From a checkpoint of a small transformer trained on Wikipedia: untied embeddings, a variant of Muon for these matrices.
Each number is 200 + 30 x the weight over the matrix's rms, rounded and kept within 0 to 999. Layers, rows and columns count from 0.

# up: layer 5 MLP up, 384x96, rms 0.0665, rows 90-96, columns 0-95
# down: layer 5 MLP down (transposed), 384x96, rms 0.0315, rows 90-96, columns 0-95
up90,204,202,200,203,199,199,197,202,203,202,202,200,199,199,201,199,201,200,199,198,202,199,197,201,199,204,204,197,199,198,201,199,199,198,199,201,199,200,198,202,199,201,201,195,199,203,203,203,202,203,201,199,201,201,196,199,200,196,197,201,200,202,198,209,199,203,201,201,199,205,196,199,204,199,197,203,197,197,199,198,200,202,204,202,198,198,198,203,200,200,201,197,197,197,200,198
down90,199,202,200,197,197,201,200,200,199,198,199,198,200,203,198,202,197,201,200,204,198,207,205,198,200,194,198,201,198,199,199,199,200,202,201,196,202,200,205,199,199,201,199,205,198,201,197,202,198,201,199,204,202,199,201,199,201,206,205,198,198,202,201,194,200,200,197,200,202,198,204,201,200,202,205,195,198,199,198,201,201,196,198,203,201,203,202,198,201,204,201,200,202,203,199,203
up91,171,185,246,164,124,164,204,190,199,192,190,221,205,171,155,147,154,215,138,158,173,208,204,163,173,193,200,99,146,148,156,122,165,195,260,275,210,164,224,229,136,217,242,214,217,159,243,233,228,187,241,235,141,120,164,142,192,303,154,227,209,199,159,166,164,247,248,225,229,178,146,227,173,166,202,177,194,248,176,253,170,198,212,227,200,154,257,228,160,232,180,213,122,245,208,198
down91,238,190,142,175,249,202,143,249,248,239,162,145,175,175,162,216,210,248,262,191,199,206,172,170,223,190,218,260,217,271,186,261,191,131,152,149,197,257,169,235,182,173,134,244,196,193,183,156,163,226,205,184,252,290,186,194,124,186,168,201,188,212,217,170,225,148,136,186,226,178,272,229,213,224,196,225,288,163,212,151,208,258,208,139,138,279,226,166,198,126,170,208,244,121,144,215
up92,229,236,192,243,226,193,196,199,201,218,186,185,182,212,213,212,193,148,147,177,185,178,224,179,208,193,210,234,229,152,196,172,205,197,237,200,199,218,206,216,204,198,190,187,200,254,182,197,191,217,170,200,213,171,228,202,160,224,179,206,222,228,227,161,197,213,215,192,179,204,181,196,212,217,197,220,217,195,192,209,194,174,209,203,219,179,228,202,236,194,170,201,202,209,196,204
down92,216,171,187,224,193,179,206,206,190,214,167,230,178,169,217,212,197,205,200,256,213,171,199,182,173,183,188,179,193,198,192,189,224,212,195,183,192,209,185,176,177,199,178,197,223,178,228,176,207,202,230,221,204,194,152,187,214,174,242,189,214,187,194,227,188,204,194,230,244,183,206,182,201,258,212,212,209,215,233,204,235,246,185,211,219,186,212,180,210,214,211,215,183,192,201,194
up93,209,181,195,196,192,202,178,205,193,210,206,198,198,190,197,196,202,206,206,206,202,219,172,196,209,219,189,199,207,192,198,201,191,204,205,222,210,194,215,197,204,206,198,182,211,219,205,200,202,210,196,214,216,191,196,197,185,197,204,206,197,205,211,214,191,193,233,226,190,213,192,201,215,203,204,193,197,205,212,190,209,196,191,201,224,200,194,201,184,203,207,193,197,200,193,203
down93,182,209,203,192,202,185,207,201,189,186,201,182,202,219,191,197,209,205,209,209,201,200,213,198,222,201,213,203,212,211,190,199,199,200,194,182,196,204,198,201,193,191,199,200,187,195,175,192,211,209,194,190,184,201,206,206,208,190,211,180,215,207,194,185,196,205,184,194,214,184,204,210,193,212,201,186,186,201,190,205,204,207,203,200,188,209,210,207,205,219,207,208,212,195,187,186
up94,204,190,203,206,182,196,202,217,184,185,216,213,206,162,207,201,216,182,197,193,200,203,192,201,208,209,190,183,196,192,226,215,188,215,220,186,205,191,191,209,209,234,178,184,189,187,201,199,197,199,195,230,195,238,184,184,228,159,194,214,197,238,224,229,188,182,224,217,200,220,175,207,206,202,181,244,216,172,185,189,226,208,227,174,211,180,204,220,196,220,208,166,216,191,199,206
down94,161,201,212,208,219,195,190,227,156,223,180,202,174,221,171,189,178,208,206,202,199,227,206,192,200,195,177,180,195,235,196,199,182,191,212,186,206,218,234,198,188,195,206,178,190,212,219,195,187,177,192,216,188,197,187,211,193,214,202,188,215,202,204,192,184,188,196,203,189,181,204,188,202,222,219,188,180,184,217,203,243,183,188,184,208,229,193,196,210,198,173,206,228,225,193,203
up95,246,234,283,145,192,151,230,190,244,179,282,128,195,236,180,241,204,212,122,158,219,148,303,208,170,198,238,154,170,187,257,183,257,239,259,242,149,220,172,229,247,127,206,178,143,179,149,183,232,214,214,194,175,208,161,189,221,175,167,173,211,170,127,180,159,276,167,211,240,282,165,329,215,217,201,200,218,242,189,223,159,158,184,169,225,203,233,183,335,218,206,264,164,243,186,180
down95,164,264,210,176,187,142,200,256,222,291,238,133,186,188,199,155,204,257,219,214,262,174,157,162,259,172,159,160,185,206,191,202,126,157,186,249,172,223,188,257,155,258,172,181,190,220,223,222,177,195,170,139,167,117,141,196,227,102,267,217,225,234,170,235,157,182,187,179,155,197,225,195,248,225,236,113,200,222,214,214,192,149,235,56,127,216,284,191,253,223,156,266,205,234,158,132
up96,189,198,187,187,198,183,179,199,185,198,215,219,193,181,222,207,229,196,197,183,190,194,199,192,213,206,208,182,232,219,205,198,193,191,238,171,184,174,210,199,191,213,173,188,198,180,202,220,223,182,198,209,191,229,221,187,212,193,208,237,193,188,187,215,185,204,212,227,227,227,185,218,208,228,176,181,215,213,188,193,205,214,206,198,190,195,195,208,211,216,211,156,202,191,206,172
down96,185,208,185,211,205,183,219,188,180,204,223,196,187,213,190,183,196,217,197,199,194,190,219,181,187,209,182,170,205,188,204,209,211,239,201,178,182,205,218,229,189,198,209,194,179,215,205,219,183,200,192,195,189,206,207,198,221,200,229,199,165,178,217,196,205,194,180,215,214,190,234,172,215,183,221,199,160,178,207,197,213,227,209,224,200,196,207,205,219,214,205,195,202,191,219,198